{"n_head": 3, "head_dim": 64, "d_mlp": 512, "vocab_size": 8192, "norm_place": "pre", "qk_norm": true, "attn_scale": 0.178, "extras": ["local attention windows", "gated attention", "capped logits"], "init": "normal", "init_std_qkv": 0.0461, "init_std_down": 0.00534, "beta2": 0.99, "lr_head": 0.00568, "batch_tokens": 32768, "doc_mask": true}
Each number is 500 + 50 x the weight over its row's rms, rounded and kept within 0 to 999. Layers, rows and columns count from 0. Numbers have three digits each. The size before them is the row's rms in percent of the matrix's.

# down: layer 4 MLP down (transposed), 512x192, rms 0.0956, rows 71-94, columns 0-191
# gate: layer 4 MLP gate, 512x192, rms 0.131, rows 72-95, columns 0-191
# up: layer 4 MLP up, 512x192, rms 0.13, rows 72-95, columns 0-191
down71 111:483459523426526429466484546482465391511545464482595434537408415521428498594412474473453431585466459409435522507511632437526534511557467500450451470431490509514484487532467603418511427475532504442499530529591500530489425522558476580473512434466485448457478586568618383471517579514432521525445529526570474519468596501497545468509525486456461465468503490620459571536492609554512512491430481408549444483550505575479465545490458527495465456512421492583447559558517505459587444516454490521485499444536523568525490490562525511552521565464475409451532486469507474462559523592561515480
gate72 108:537454415515545597477554411431374508495497480486574452509463497497520486493447456447426471508447525484599500429417464475433481546535514600527559557492460464433567491468540448526549527523555439497617433446483548413577518472535525538541416537494514478590594503499530519515419406409590466425471520506515387438582472479527501432449473475508481477439507497514532463439452526534541413403556546560520459512477583537547552511528463537460522577445530452555468438574503440461558439480565420465499488419523448424447506540506524519511481519484551522453409510525469510527446550440409566474
up72 119:474580474437426472510485555579504493556474478555477551428598520494450424589405535562451461466519466540530513531512559539583554497491519525450497487509442402492487488532470520493452499418580585535547497524554491524563524502479478561384482505585510497482514598414469510526591578469538536482467421468431424565503602528478534466524627432526493643568527512423486455534559602522547510470488461449454493505492537549524470448437392530583500569532564383463495452500600454502501467502482481500468471548490504547535421487483450549394614576516510435521517492471528500534503471499505461454
down72 114:431494481570469445479540500544457501516526472542503551483496505494454490478431516441449547488446628536519507455488394511387435577397547591457505490424519520442550427489445450475461543485487558502545463578542586374415533505446524559412514644517502500528496484504457514553456398485527577397534460517483430470560454506548477485492416502521593564573540494516496433548433459477565440452516438578479510451423502484530495455481497522499486553518539450478503478511584461540534401497517516451490550514452439501446457550545546584463420557448612495424446495476465532570476458457508495613
gate73 106:424481464591579612534514428515526465536414520558610510474470509525469429409459433500414509502527448539470512519495548496549590592491496502440528465528461475485557479409496498504486571604453497473563462476497477498513473465379464551508471495489489470510574448435489487466522450369592481564459497539548431477541485494612511417505537549523540601523451470520537501521490478584513457464484525513479407522604504552444474564503514549469535502414517513549485525478496410471546478579617502443604577375517466415379480545556515473460471463489449498453483490544509521535418555457513502556
up73 117:569578484423408448408475510568472472537515509606499511421440505466558538541438424527442497535540549537467485481464497555458531503505488492527514511489529441573559453471596446395445382462596475555577544441530544418541592581491574489429511521477513504526501455430465527502563482471473463494415532500513493442520533567498412482467599516545540540468512441584393500513499370431447498599557535487537573544438491459490475519394552536545541532504469498505360390516458533489523486404489579518536485572474507483579504437442500501482493587534455504534488538551497557453491470488464504520
down73 112:443472409516419524457462351446436529582470477532534455517456469513426519473394468417501479459509483585546448528537565420391499559427426479510494532447575493450474469545507472416447461484514444530478514532525471453450517464495426533566469506609453494502573589434444530551489435451552513438510522499525442518637478482472470412530538557526506449481513446573496515469490504506493511482505528459588545526486472481561589570367572461527493511395447449557453447490554469594451498455486525439453498505460545467468424496400489594507478475538489565433502552444479490481505500430601457554
gate74 102:480514496502471540517424455534486560492523524479495469515491552458553488481443551471453447477416505580492445461429408463538488469435568556461513469488534480473541442583567537587514543524576556508553406437420419501513508565489521574542477542489510531551521402478498452617464471525560625432493504488526543555506428491483547528502536438458590431488517543467426519434423404471550392487446465484519461567524581551497473604563517510508432639441539516491533511463501468395537489477507515506551497510533536458491447493479508545538525469518573503619512454429585482512492636410389471465
up74 098:504506481493581539510552567437364478484476481485519429425527458512506497460448535511500557518620485502504442408478469539582540574493499612499383502466522510558578433540636546540518538507496539410543561471417530478493427514536434467474527520556502592575505478472457495518465445519507526472543491457460514523529458595489504563538485587469473522499616570357457539451475475483504489467394429473484515537473590572493492556483440466518552493499504541555530544522563506548475462469476484523529500552484487445552420510456565670523593478457478501521519480510520437396468502375464496509
down74 098:443401541535555492504507539448508546469487413543449487491535510542531459386493526447441546488478515503541524443533550488490567595502457517512478505503528489515384551467436493439515466437506499553526542501581491513388469445597570407420617530554418452487425524554452544470559418604466460568480537565386491551451506471437505438592478490507506597497618561507588519469516552484492567586514526449510522586499506446532546414509493474477465495544457457473463523470511535580489525487477553542560514459406512602520578426483410420533510564574532472527536555455458464491536441560507543507
gate75 113:436442523509637568484557455548517456503510463534501524495581480473497509471480493428408479537507550540522511484437488485388589532493494523468553399498485560462503500455560491542552546522505496532451391490478457511523486521471573542563467533461454484480590556422534524566460485450570473501517607462500468465570520468622569537459500475501541461561399491562552525403525459548478425467501577472454426468508598485521520682538481528504529621531494488522525519464537494383486404585515465492530475373503447376455545473514470498454528437549485524460493417496523462488514554531519492434
up75 100:503693466524416448474432439503379575499482514501492499507515490534562526499411360499491435521481541598452464476503515422499546525487508422516446501483541468489488429592494487514543569521526454419513502520511507517503513516430442484470490495416543475510526512525485536392508614416489425436408481448474544430458479538540533599400497505473583529473448452544462481525546558508603467498476602498501568462517562576492512480487515557501550473555508512516451551572517523431430462556508421527501473451400468557441471576437455546438523522481490562506471528489491374501450477393476527489
down75 102:483473477552611553510447562524502364548493499428514470452431594373510522525508444516497460510530487513506517470470530460568572514555427543487591422530559522537467590462370475451468451511505502508494513508561625510563544480515513400535486528503433503445504575574456473533541474456553493582551551485443443535542488560472534500464543454639423497588428500419519566556458497503507552482498524532533578591523453399417544465514494423512425539553468433477471568527593501486495480516472516541553542524506491653493538495529508534539458502405480431509492488511488542447402528541510488520
gate76 099:504419439556528610608523399400508545441429418458457415525419441559470560509460462522500527452550580552518532461485526570529493542557556492480484549543572505513507494398436569524584484555550502487472384492537535499473488530518471417468461569530506545436519381503529488423471474413521467470458492497487425551523493541461435533416455514471422510469508385511484482513357588514519541515449556567515403450583442511501529536479502546496455473485522561519506504471501499543578498547599411490496538478484403511443455512545431528497463481447521452481433548435487483550502476540586557418
up76 107:515515513506408519547551543459557597517437545564464532490395457525470391499568481483465519545425574556516474485474483513431499498473558496445453373497443529486522449507596487443491519447482555541438432507503575467496532563539440580559502565607506494506481467514505536540526523464494524473433428503493480605522462462444494601534546473520520503489502482529438427521448482400455489448553420564533491530467535440484495445430442525536518546489460583537375421520499447540395519496505577434472499621470493492564368476525556483534474646457525505487485570568469569505460518504418515585
down76 107:414425479518477637547553548471426503484509520610549486506491500483479442419454479479495546617492478423575448532535498477440521494476506606570500501509455484502580495506634561566530474459522514518597488519506541425574509528552496451496503411528552511520506544536395544563588484539502489494469585536447400529569519517510427493420549463540524548471553500523518528534325525572434524398547489526569511562485493513428581524534478464513483569556481570498434507482492418534441491544483565504503554507442475554477446462527509513543474571516548428455467504469552528427496549478398603545
gate77 105:425402476539611568517484557495482490512472449485499504599493493481566533513485427500468553542385522471498512492509546446544455428564598488500421428534547578452536464464488523495626612505465425495511496523567498491427527518460506507595396494417479415494537493481492595512481476467609553578489494546563488508511502505476555508436528423454521480558384444575546528427488592549549493452430555501478424502485650526524553615530538478488492460426414481452482599500481454532443427532569500529521554476517532456482527509574510438507502451507464562530497493465426471499522517549523593480
up77 105:507553529446502486515538435509419465486478523577446426509525513383470404475445426480543469447507530548572480462492461514545543520526439630568548554521527521549574441414500482465425540542413500467479525466463533490465446522486594584464483434572501430515486544528454486532496412484529570492457503505453459464490453471476517400437545483581470440423565504493542484490523455471414573557516486486581477553489475522484547550453420548489431553419523482457431500466543522587554554455467392452513458432559430471463506509472533482372551568480600489472463577493485532482445411419419387467
down77 102:473445550456476526637534465573528478441475487499486488433453430526490521545463419486583436533508514415499450566562478517438476453486588503478488490553518470514531561483544425593494470527524440472382436531502510474464517444525517538419435548478506503538518472466469520406522574499448581489546471444586512488527615476483596426475518464501425444469561513548518474500540550506462460507504417410535592560561530457500510544475455365494492604489466491534531546536419492495479535459357422446426555476477411494572502493549551498457552441524563495587543574472451560438512516511406584510
gate78 106:488407372500556594403555467412436486508504518467480472501538532516551461549516452587443536493548578523480465351474500555463477452435451504502508459502546530509531486393558485560551543592522433391498429504494470408514558564536542540573428592470528499484568470523494508446488484438540525412484461570529376491565480503544437510517472413465501403532558429503411464527451494541451485428583594562493500443541489467502522457527491525468569435520464527504418432552508575565582523508560418501529523516431502459485435520483534434579497507439460534473438456548476517479506524476424535471
up78 108:473552450382451511474435520468542454445512541483451431457489554527529416532458521477480585451465460564473457473537616488601375542454474489501434495498528510425539588552512502469503495537586471445493448573545485537468518503464603424511479495525523443430519646430473540462559597459480490579442448420422525533499588491474550489597450387426416521541544469505458486523458452578481482398476539547474564557580526489531481491494545498438477391472511438502445548440510455522474491506422476539475423527442482448501510513433467522456492417470504583537379518484517449501517491494515450455
down78 111:487634436544475488440408475545474512532493470557499484455534463487585523418442441495472494482510472469473407463537418457528489489472528499371537444475506536409575529496396570508517525450393488474443493555574430495494492562466526478542479569511503454484474531431498535492462377563622538458455490483465535519509398504555593514463479543502508490499549593605470466526438497498509468521517417493535575515556404523499508497443474510506451481472492450456408514528433428517566504489496544571496480462496353642521457501601482510558451457472427457550476552512463560508546462510526543609
gate79 101:376531408508567552492533444466439493473496487531619581416498493403542482518488502584489523516592459470536581501501524446540448526488507455465509475443456476448489476513461395494538513604460393510578412473614481534541490501481540496484469516527398447506596426474558575520456529546504547468524486527601417511506520505554544419545521460554556553443501487526435505397512465554620522458581490506533401453492539500510501523500428597567509550411512474542565477471454449427515476544493504436515354533457500455434515495504519491494467486529445517461444478507439448524444493431503520397
up79 082:474476528556545519611517426448529521541512441477487546524435483482576515469490440551428476496439466515487476533499474536503512554610470523512512582497543547474519543384531536484496532510495552419554598382440560481436438557503521467536487466507566574477488542477444492442522458498451482536497538565550553423453426571530401497471593465454469448553516465510457529470515488588491503607443569580526505487493471510398579518538530391455508470513444497466555515461458626590550474437594568505570524522478538457593550548530450499517593478514571445575465553426525471531471611490394533512
down79 087:476520456487583548605461477589447502471536447484465643525423504507556488549511469491525527518435544460445450506473508480490466397535464403530574540468512477481431545496507401437491470561407540501525390490562564518587404533511513492501492515402513478460496455456551470409482459507477523474455456534624557578610604505556506456446439483458578529463443558531433539519447466568536449438562521552535466525522612511511569506427506480439494471529598559549416443453494441541466462508456494433504492476506451502574488444559461483442505470590542499562458563476442454520512554447500431448
gate80 088:364493464531460525520519413446470490530494526536451490557479584478469488481473582590495487433474494544501529531508451447567598513443397486441512466554469500512454526534466478483511545551573451498565482546452435470603515542474588473548470598566466480624534564449498540538403445479551454425512524503447486451521418421474477476516472546422440458482500547506469502541558445520465535499451420472446573476508450533513506483515499448449532563406478529460482507430530516508542476483435465524490363569434522519534362430357507507354482523449528514438473483443464535479493422435515506574
up80 087:512557485406374437486451449564537528474511506572557486424513615429535426463480528499441533485536468482488536505487468545557521525508469504571620606458475458434461509558526488509464490447526510515480454482513524522575522573527568466531540636537487531612487551525524529481540484575506530376512498480479504451472480440461437398497516490505518505406590552504461472505531432488484546599473526555503553472500467420422485428535517548507545511478567541478461460529472461504430529415444621483490313571408510506522473527477596498494435614483515561500468550431525494513459468457497481503
down80 090:588443561433542546544567542392433488492441455562466415530588518458497491485516477410434534583468530495427510436504610478567516491493491419466469483505510547523456404452493582460449486500499558538476612470430499445412519401515525493483540446507518584494435408519452527489499507531474531629449508541519507499485505467494526526529458504492523466516393464457576471465475495542483508429504597491550419555476430604472526471478505453572422396691467447497524542475529482509543514533577582475518613549546522483428491528486579576474550486523453463484508478537444505494472472505512510440
gate81 111:379484400611648606528502448467509507505445489411428555465460553520550508523552522474419502481501501464501492479430522407514448480563456454437515487507476578549492549509443556620546560550490476544457484462413418541499531467501476545529499594498445440392533457469465542562456422479575505568553564508551469470583460514493525557464499546505503529502448436505536487485492451544543508431463627466430451487516535555551497544574443442400531500490465456487399524497514483490578508513632513538514554443498534481372486554486477505423509474574469499450578495545497498500492562507558553466
up81 113:522502449553534468530455535548535511579578466481507519592586570458449491529579523522434433535454588470488584421500562473437447517477571455542484571511514543488498476518503523442468544449508483505422404542512533554454471532640449487515499441552507487398501481559437554497508624514419467540577494484595432445523452398475536553467544504466548513524608523523510552497496515482470534491433628454506418482498488508501462545452472516552474451456564487487547654448477533517483491542516498416491640531552503440466604494547444471436500509542420446561479609482460477465470503476501477427
down81 110:621593599497453597505494536501463488509370476524503513481521358489409507461519510465533466424526490589494493514575601516483513431540540396416496396583583466437440501444442459462484509455512432447428545491479449490559536442538535458554528520420445468501465489502476564484543505575570562532478436550539495502488524503433525540558543492497472504537417499528420494445572548456480598436515476499453471504485470416507538467535419600470513404555406445526444490476509450463586524499508481494425462459497512529549530496489494541479584474414411457557492521531582528532534500448420575483
gate82 095:370570465603610539556486523579494523506524487487446534486512540445552442408452506565508506539394451495495501512410422458469486538490523498466547444494484470399488538448440410498549446565565565464436417468545549512510550508430538599461401459540539524556547468386472509465440486457469608434474511530582538416550476443588475465430548379481536440522425483566445505449515421540542481431513456485498493465469597506510501507606490567472497528526526531511471474527503466482526501535478410551499426368527589456479430559445550538465577500518482532519544486521487525506482536490458500492
up82 086:550486614501541441461507546437477540585484446540452593501531442462498502402485562530547476519395461545603493487489466407478433518477552519542510517555486542422436556538411522394517452593507594554382360539538559501504511503483502543449507417581498498529493564431570450481466499494481562455444531493518566468495455487555489510537522453508456534443421549516502515484536519591420428487459392438583528492419546522445482420470536509475510530578485508564467498565518439546421521452434434575502542480531454426523534524481480531444605495583477547493556580471476476530488450585515501507
down82 092:574469535430524498383536559380446491531431480486461599504512517506513521550409475474512456505690537486579530566564558493567485572499486498466460507604521531542553569528446561468501464515570438481485508493547500520443554484635391459532440499483471479490450472526518485451573556537543445474560481431521504566474526547534478547504512574444391488457474535481565428466510631458565508544424466493587493502621459540463529535502505457463436525554544469515490521511484473452479549376525498513417564590513511515492482519446480484491514476555493412536538517424525524469497466387459469531
gate83 110:484468448453491585445577501534466533472476500447445517582425458301572444551580553560511586543532476577502506468480433507403554461514440492470535489574461438472464520500575516486434473495523526476523516499491444485498500537444479517493481577541512481472646402495490503546459459490547620456520498430455426460499517465522603484510536487421524465508486525404528430525471499440488417358527415479425492490602545486637499507527432461477491483412453479425559534452573513543536452517473476478466526552444562461496454480523493488535546597538487547531470466468517544463498401463500509486
up83 102:514539486492504531543515498501494616480534599507514573530564566475514522527536388529424504552424460612577498548475565528582508403501423517548441557500503576500522409472460511479459583451427516559505393434454578480488461442465476580591447495524590569449518520574369417523479488463473544550522473455556503548495437559497432477468509517525521488467532587538544475535538457531512463546442427430445462548473554479526480505578513502473480480479527464493433587527554489570517585444560533504512596461409383505512391492548492505463429493538531565463467435495492602509501487537570534532
down83 101:494501474609559527551492508543400478423478457479536499505459470507516431441534589520535465480460357532473535478502553512518537473490477542531539490506575573456558534557511525537557474461419528497413482501476443492493455494472523543533494496570480514459504570496514451482598517500440453439440570547385522538522488530589358546495548537465479459443562433467514464509404535459465534538470486507421492624428540403513472532529531522362473437513383562582545486521471515582488451503514541551486462552518497524452442518504495421449480558547602391447532540480537515505504466533644444568
gate84 082:575453500400483476439537482564435494535433534421382533484545411446541577534460497553422475462411526547534484477576527438440453460537412472577357486474539433615523514563551493466520544544595468465529453579406408486451535532440488481580479448442528362493566526571466499476547489470531479526444511436485495487562532453457456533495436492527502532494402463512546499510460585498474412518488516512488481520533562550554463580441492461413533385433473465529515486467453553493557504522473475527458497578462516438487427523417486428520474505478441486554473503543465494464592399486494470466
up84 082:476408410530467532556413399536524461480495460466521593472490565461460442536500497500555495455422489508527571488534451454546418505519433428528482580468507490473536454555444522565492481464477427538495402447457484497504489545470596582534539523426525459531507481443552592455474468530535565485634519469488470415480533485511438617489539479503552535482582466550539506420513555448538483551534534470375509490446441478602539456525508479526473495485535538523493574440470450505530558547522520424487363429488403496567519470468449465558460416450440530560562603491624560573462482480555537487
down84 082:557683620377492421334552505501550474540518529472456425495586556557490483489485430534418512555589544569430442502533463492483499465476480507597398455536573537527481613453495504431584484480477466495469505444473490552470542540514449520558465472560575447511507542530518438435556572499449464548436488453510508475531453584505473499461429540468429478523415390466473454505538505474468450533495563496470518469464426508525464435511475485446553503573470494484542424481527540425457494559444514531473477596557562498493533531410549449450548515547536464584491498527495472420560502508451472480
gate85 102:470452393556529585484539474450349487591458505441479408517479516464481545465445476598451521481564542550597524417486509565519505491475444495542426551461528499472531559446547497439536585516545519446469463485557465453472531597424538489559409580482545447472620484481479544484450507459618471478501426479453423494507445498499466528520450563521501468447525525497456445533457446463542497475556529535503455397576599484538487574463537480473499412409472580490523452485508499468499471458580418496555451465513494420405427568474518445522528524420494444516379509498490565464526448447471481409
up85 108:464555509498525490462607469481363557532419533645534496525507487509487541483475466503468494540437546529540406468408521409537566453492414432539531483473481553478476449466546545502430472534531525540508481429510540436501504478412464458497496530514480495517511530470440469566494528506564526437495481473568522551494527551426542451435514502589623476491484467554453566435568461426521562351453566537613512549461559455450483602483532517491447528513517466468605442582562474464383397490526478445538574507561450532476418534535503483530450552506424503448500548555441441533519503404505458474
down85 109:487422538520503485506559544394472458481576603469522588530500590508501480540428491418499560528504494550519549468514426411488488584518540544481511529456472482502605527542526484461428485549490494573480437505471506517447527541429474463528547522569463530512592502574427530622484481545483506430488498509589491477544566601439478580528438526486569445477549545478521474476444470497544565525515482581453465527444413475420482500568433508527499599463518551432481477515536475501424464451554550453561479549542533399436475497517534486476394635469567503407573458551556445533467534409473407597
gate86 105:485358498592528523567434521422426497503454436478468486548458447534553521614519480520543457477529520491451424546450536462555525467490512352450470446502554486504424453518430507493528466528501460452539556475497489440450507510605501558591483543446572457474467566464572504492411546467562536506427430587502449562463586499496493502501460438495477468637445404513469534453533483505599533536550578437496443492516467575590557440467489525487469446513505403549532433465539520471616484593492480476507472490516554495428556501489432516522515415492480457519504491542527472615546449527546605460
up86 101:587446546477424444442439566577469447423477566497405425493497450540457495576501522504529463510554571525433415542540508430470499579471497486557382549534591510529443436530490423494536509459492527502496523471528553458389503468542473477488470461475617467489484514526510487542530582498503481457525385462494499496438592479523463468508460556507439546509478485469485476428479578488499446500549517454537515449552479497581536372430486453611497469545507449491658495544479519543513526550387443521482511518505472517512578517527496392574607514429458496488444550489546417590514373527503527459
down86 107:528598571538486459475559477447587527482609492609475552484482508459497452405562496494490461487488462614566444496524507513473476459511511486466428456454410443544505511540481512536510492498438449498431461513492493582531530555444513565402566385552512495423427559446512462425581569544499544478443528469541610577485508552413512483531527549577491582405462414512495482454527532386545529609495402452526479518461512547457476465537505525482542534488415506572510507567443524527506506401460478503487481528559416492531361507498540471481517588391553548511525539413525444461462471483489501548
gate87 095:554461508495470552538437464496447499496480469522511517496412535422544472507454581486489506453542488439522569518447488526428481516489561486456593571520500534391503379526524473574488446440500547523517417567577493526506608444475466481469521484433495547442477369499515588596494467479494468545451511534520473550536410448552599522437556440537444449514472481507456470410409556479563471449508480523480431443467570546443487407563436423583506504516567481450476537498476465514510395470461401423512566472573394449456503500504481517509526537506576540458550564442457379524390416525489524484
up87 095:513471557483592460609497495466433468508455481546565540465431559422612493472379506488502521454559539510527447549426403481468488501474560471513569505529389521410465466532534508549503511487645489506571423525506457612491553471463547545494524566479491509490538550541611439521512477542530571569555562546534499435397473504563437490491601486560508452498439525579462452419512510462515503500438470497534521447519505451487444502568497462491519625467544528518569508522501463558581471510511550482512489505510439417419557509442446507413539480425580523523546561399497494641459517526487526458
down87 094:514404556505519592531556537457486378452461486458512455479525520458499456468521554445466594519488470620492410508475539569504511394483552491547534479522496471504459504512482541413578467507461531480406584587519488460545425570426506493548414442522554452594628456483551459431426540518449480416482468576488478433573499532499510564553410492504530511524453454579536534547547541503509513421536499528449486493624610529474541500447496484475470498470527457512503454453480495519563501542583536547457507499510555461473435518489447409492508454513468536492444452606491533429608634455547576541
gate88 084:465477514583531539610457458578550498592454506405450465540462468574491554548585429472437513567549594579480527528563458522437474440473483430418389421505592528523471511518442503462508564530469468522481474437602502494462584448539516538563458602536428463514478369537547470472504555488450532578469412530567470529508516508510561491469438513436500550567453415599492511522501449469504484441576507471479474419504586616575547565515526521530485492499522492525521514478428532417585427597480439513478496414519538519570488484537500522463537438418450532443442481460440484482537529508490487453
up88 085:580459570399466497438491507529530541505519576549527461480529490465555509568545496561553451496439573486422477527494559520407515462575459561546510417419448489579411522426509502460337597515433475482458479477582491628509413447455558478430562449496532375406515551487531590448499487487543528553480507530567532482528564522515545486439434513543501462531498506566503528480540482492504513479448524463504478490522511525394427567510486569546494461456464525422457571536422455598492521450555498522555510621491446472453536478554550451437477386438485496513497604467563552487456517515506533475
down88 086:484548479453525647483595500439454476569535518543491467521481442504603443440485387537511521514500513448500397488487510490481572454492508566465537460400450550550637487452609525504445547547422553487460511447440450438503530562460521464420543448508419566488469470472471540616492465460582591564459498470535544506544392555522545493470540517472471430541488574478397434564484434487496454445440486446543439526444473475501419533545482490461482526541451558393492511570570503503493514525574469441576563539499462465462531437531521484501557508541518464540553454610517524437417544503478547553
gate89 095:418411460533502526435489345529432565565545479462494497480483507475526428516485378453533461530465540505483513401376562553465470482469485497542481550509515461453618406508518495485469592562510472471551456505579540444561586450483558512605470531458433494508568432444512463518461432483560513514434507492468453483578469398544454450468617497522574414557462478527533468446481465449589445452557542498452455486474521490518605430583507514532562503500504493465446481501477508453548481579572508445578466393421446443450496573561558458559483535520481516503501519419453451504436511488463527470
up89 096:486449481510562519540510528437498567543548415477525529494544555445576512457556520530473510479591569419534507447504399528419457390471482533549510484514607547483480577435497467557493472519389502519494480428535507516554447545568616419597575503528552496465484462513515516458393439533471533490605475582541526591482470550524463484455492501558526535553507507512507510458502493483407612596486515612487491446449431507524488557417482511407492527541455579526416510491417579516514527519535527511495460534500549425641488544465474517566623503491562504458490458612479550455541483478459507545
down89 098:511389505529538541528534532450553518499588430412461522548463402480515471532538446493467490474580549476504500498476423498475451440508487483478512548602539531455488590477487514469408585490485481551483556505521429542576545444609540415547553475485478450481530448469579455517504548553429479494551540576549466493453490471490556436511578447492573538490573540497539495423416550364436435552537559626484444496430507564515518555431497445535608459513472604519490477490494581493490474441578429595468566428534553402614527531561469463554588482488519503509518453511483518481562517532486502442
gate90 091:527461472589558558535527492459371439478463438520460542406553503445529522502473380476532477540470507462480480417473462451441552491454510535474590483535494453522585382489458535501540535520577435496581523470578518488480467451435549574492404528452522496466573458468511508529490527528441601545609515423533442407536428473509467412461480509522551551417524512446514456411348485521522508430540484544394454480575555536510504493466517462506492525524504483427507540517488530472521412470584453489431526477468452462504503566567549441430501543476509528440487446498526501624457484381466579557
up90 104:553454481543539489525596512432443450541487545558468468493507556410527537471451471552458507485569423452530469608563388525540436454575480428579477564475490527486541548481495563427550466583531541411415513503469489566452578505399506416467527482518587492524512520491456437474492441504515456448500436551399416629466438507448461429481526477436466453490438483436523547509527478518523547610523567473450475441525467485531503539541492562457560516479460470518510563460490523507564552496523551505640508513501484479409492442461515474503510529461437525619423579468476484433432450488404420409
down90 104:496460539549555481539548522426420420537462471509441491519578500383484517491508462553410452488528583489552512513545480487530506503486505513461566513514480424556557466486466483428487444620436504362434582584583485489505507479402606466467533548456604557443515547497484474446534563559499535491481548530462364550518503546523430585580507468553522518479488542448530520525485551459467493536562533477452411427481413563519538511510437628474583484486470504472568480488447616472549536498469522499529493529462403415450453546523590436504438525496503515449523564401498528479477511501500560399
gate91 103:465518473520550549478549414493455448549490554481427457531446391588453493444409416480521581446463501415469494462469530553555571511459520537419440454530475490490543471429551543562580543541505533412508448489454522470530477491457496493450445552484525539506535441400469548526480463444606538488427463492435389509542381486482456488419479532518502548402403485503501541519454429582546448432509445491550475490542545535611532581472438565476523481533506464488572570457589513508526429536531447498526480363517479433460411591549548483506490462401492472587449539505465499499456481432448512452
up91 099:491479440423519484524463571510553475447582442530520598489526548490591465536437539538460547497421566551467534517492490476497483430508541466491623543485531501488425469589475492539397438523514477546476506447527484535482497578488389511479493528470434461597502514476574458509456571518501559517564503488517461455459498491537439597462604484481544433483530573521466526451529477400497509578482510551548499456450557567535492513545544484540467641465501551443486542512504498409476521433524511458442605542573501574517546464453469552375562577590520560520503411382494499528480659511542535541
down91 098:539517468414488443472441374566495469473529573476468481426502446519540546538436478544556564526503598485397497475468582543473519544509488558472486564594498517477494376554427398517426547468495385585498481423466488520476515495451489544429485483479469509455464503518560502550472510421578545516464551426492477506540544526483535486500554572494515544541499552458475579458549479567566409481408453515530553558556549449499462591471428409589469452430431462548474424522516573526516471495458434405458484511448561445453469478506504476496488447397521477486451529395497476549464456575631470453
gate92 108:503424434547579530627491499492508545481544483478526496516405549522451496489470508529481535471457523483527545537473520456445604432514436517485486452515527463395414472505449577475536524487545411498522432475557492505447478473528551484452499540497514435508530534524526485554386429490565528480643509537625479446560482450507504530475476468454480508494508398433490526443509610528539514465557464496410418442576454523579549476521443477554519572452538437524520522622475400401539444456462480566486520477455582540553499539541470457448532443496531502430532419554550535454349547533531548406
up92 104:538520447471422510542552526495491532514574446418453490480429503545413537537521360484461487552578523474446503463537486478646516518473483409502400559511536509507557457493473548510415563529490509461482361457513531474433547487585496491532581563502451543515486458598521409579443498506455524419473459463576415538552491585481467578442492487546512559502532464515447521529520481508555549476549445494462476510467489434552505473445446521516501504531535407557479473500480509479546491478449547551500556454561528505601468523545523645582488486544469471642456451435556611571438574458475503447
down92 102:534477524487531458505482415430454436498598459544590494553552514532488579435432549469459446502500513456526537486513561550473480461449529577459466523418527427399531421489538529439474399524443399471563527425496474517403582516478567522468463480566466516467517530510535507533448458596558484420586552467584561518505541513483483464439526513516487531573573463434517409473583525508464452513556472507488496490407446532465547440518472502497427479554546567549376588536499624454451437386524520485468571489436530630467455515435538525552492525509405502546547469440492463471431521513459529447
gate93 100:461461516499484564472476473457478419536532554487526500501494614547558460554485503549491571493451556489499563510495393539416467420491575532524488484546541452531450510509575484538447481595537540378529504540484459500588480532529462520566428640439619406523640456473505475553491391466549436510493499446506479565521388505495420497401484521560500422429420501519520490523450551512571436513480471603475453484509495485627515548539484459488520530432470533409487560528506528511567548535550429540518465541524404435445448448418503450516455453522526518523481543539411591487482508504498505460
up93 097:537475508537490486491464458483559440348505448463498555549493446537583509386459477484507509525468463537575417538455559474429532480409453598413557469492503511568583515524495427550533539434529527585473507475559565481531541483487569440564424477468455510522523481575491533514443559530555566515447529566437516378517518588518588554568434508465529452467577529410511493510506441507462485429483553552409539590447467528491600554473603526536421563560557528452499451541386404469518459505568494555526513566502550486512543507459451509502538457541502487575541517519479602540522558459523505566
down93 097:508511546442514497468477508526477543508516439513457485521460490490517559550573484584553524397528544589447494597476390544436617460482520558460445412493529513472504517495533568522510450593403463433407463451480434543519511524503568522472456527416566481477503473483463532444411502432506546500537555427442496555386486478552495543427502537487495437544542565532504447473494471433409498494434505505510541520498536481609604439549440608478465551477508512451563475612617570515468483504490503534466562507507466474413511423422516501534485386573469576496505481577525512556484598540578533571
gate94 100:497483500569622512468563376457477533448412481519560468453438534510488425526360509542458500535520554460536466510466463509487500484439459477498533502529459477445541485524557473432556560536547464410514389398525464547516564451436474509531459539479463471499553634547518469525517484453550486522463535488499387562518509496533519421430559437539464499488460488488490486449451492478516501425467544557513392487559511507526543512560436431525536577364480520575494577423433434441505448586582494424541522511443474481390427503564538464559429539447528491466435512426458499512481469407450467416
up94 097:455541528465424520487453528544561576541522445497506584584630536468506425531462552490502458451343531540545563491506498475435465537492543539509501425527538546477321523528523529544438404433528501586538444494383496448472447553571494504538505518532436490509514493446498543556456522460549484491540482508532590553629509413516529557534483544497490463563534527554477535497538467427474482500475567508493575517513484464519499537536509566458409480497494490481480474509512430518481490471470437575444454465608550524525482463395383528439589514523565476444579454508582529446552613558547557497
down94 097:439561406467514489460465388481513639477514426410496501525488525523569489523499499545522484412462576473559548530556448486477467477434586456551500519465537558465504527395509491573450598445513421503522442487474487516488522508545509480533432530459457464504465549419482527559376440501490486546416518544476509529562402525482581575488518466512416579515524492465557504482521526529533487395529634538528479451448566530645543523531560492538554533385590564487567542507501475572435464482586506448406500477478479487509541440422417542517556489529572522499456430445498562504543448508513491436
gate95 098:472570459538467610521517432419455547504468507453532546495462429469516553492474423542398445508466457532500482517410451525565465571464512446484544434521513481471522427445569462531578566609475465481572382449498529456519581497456467565520364557550529568608579433491437523526489485484552493517435457502482462514591417506475483540509468528505495462500458485440442387467501524499509445401521452524467489512465607498603470590616473525442549468515515525570519556419594484452522441492576481454513494524476510536478475479587506559546579495417511578479478532519457559544459564432456488488
up95 101:532491531582527558431507502460570510446463511358439532484436491535433473485517544451536559491579468427539512483609474532539471519509493460385367377509501577536492456460606505563566441521443564485498538492436526468509427554506458511493450615567431504541536490520568555507469478523523424537394506487487547459594480603503541526495442527531424553530432525428476490470415536507505387479499508514494483506521521522590504455555413582493488528522510485584618537439498476484442526463475595559483569454500527485538447529559459546535524409538536509552497475500489464504609443474567515499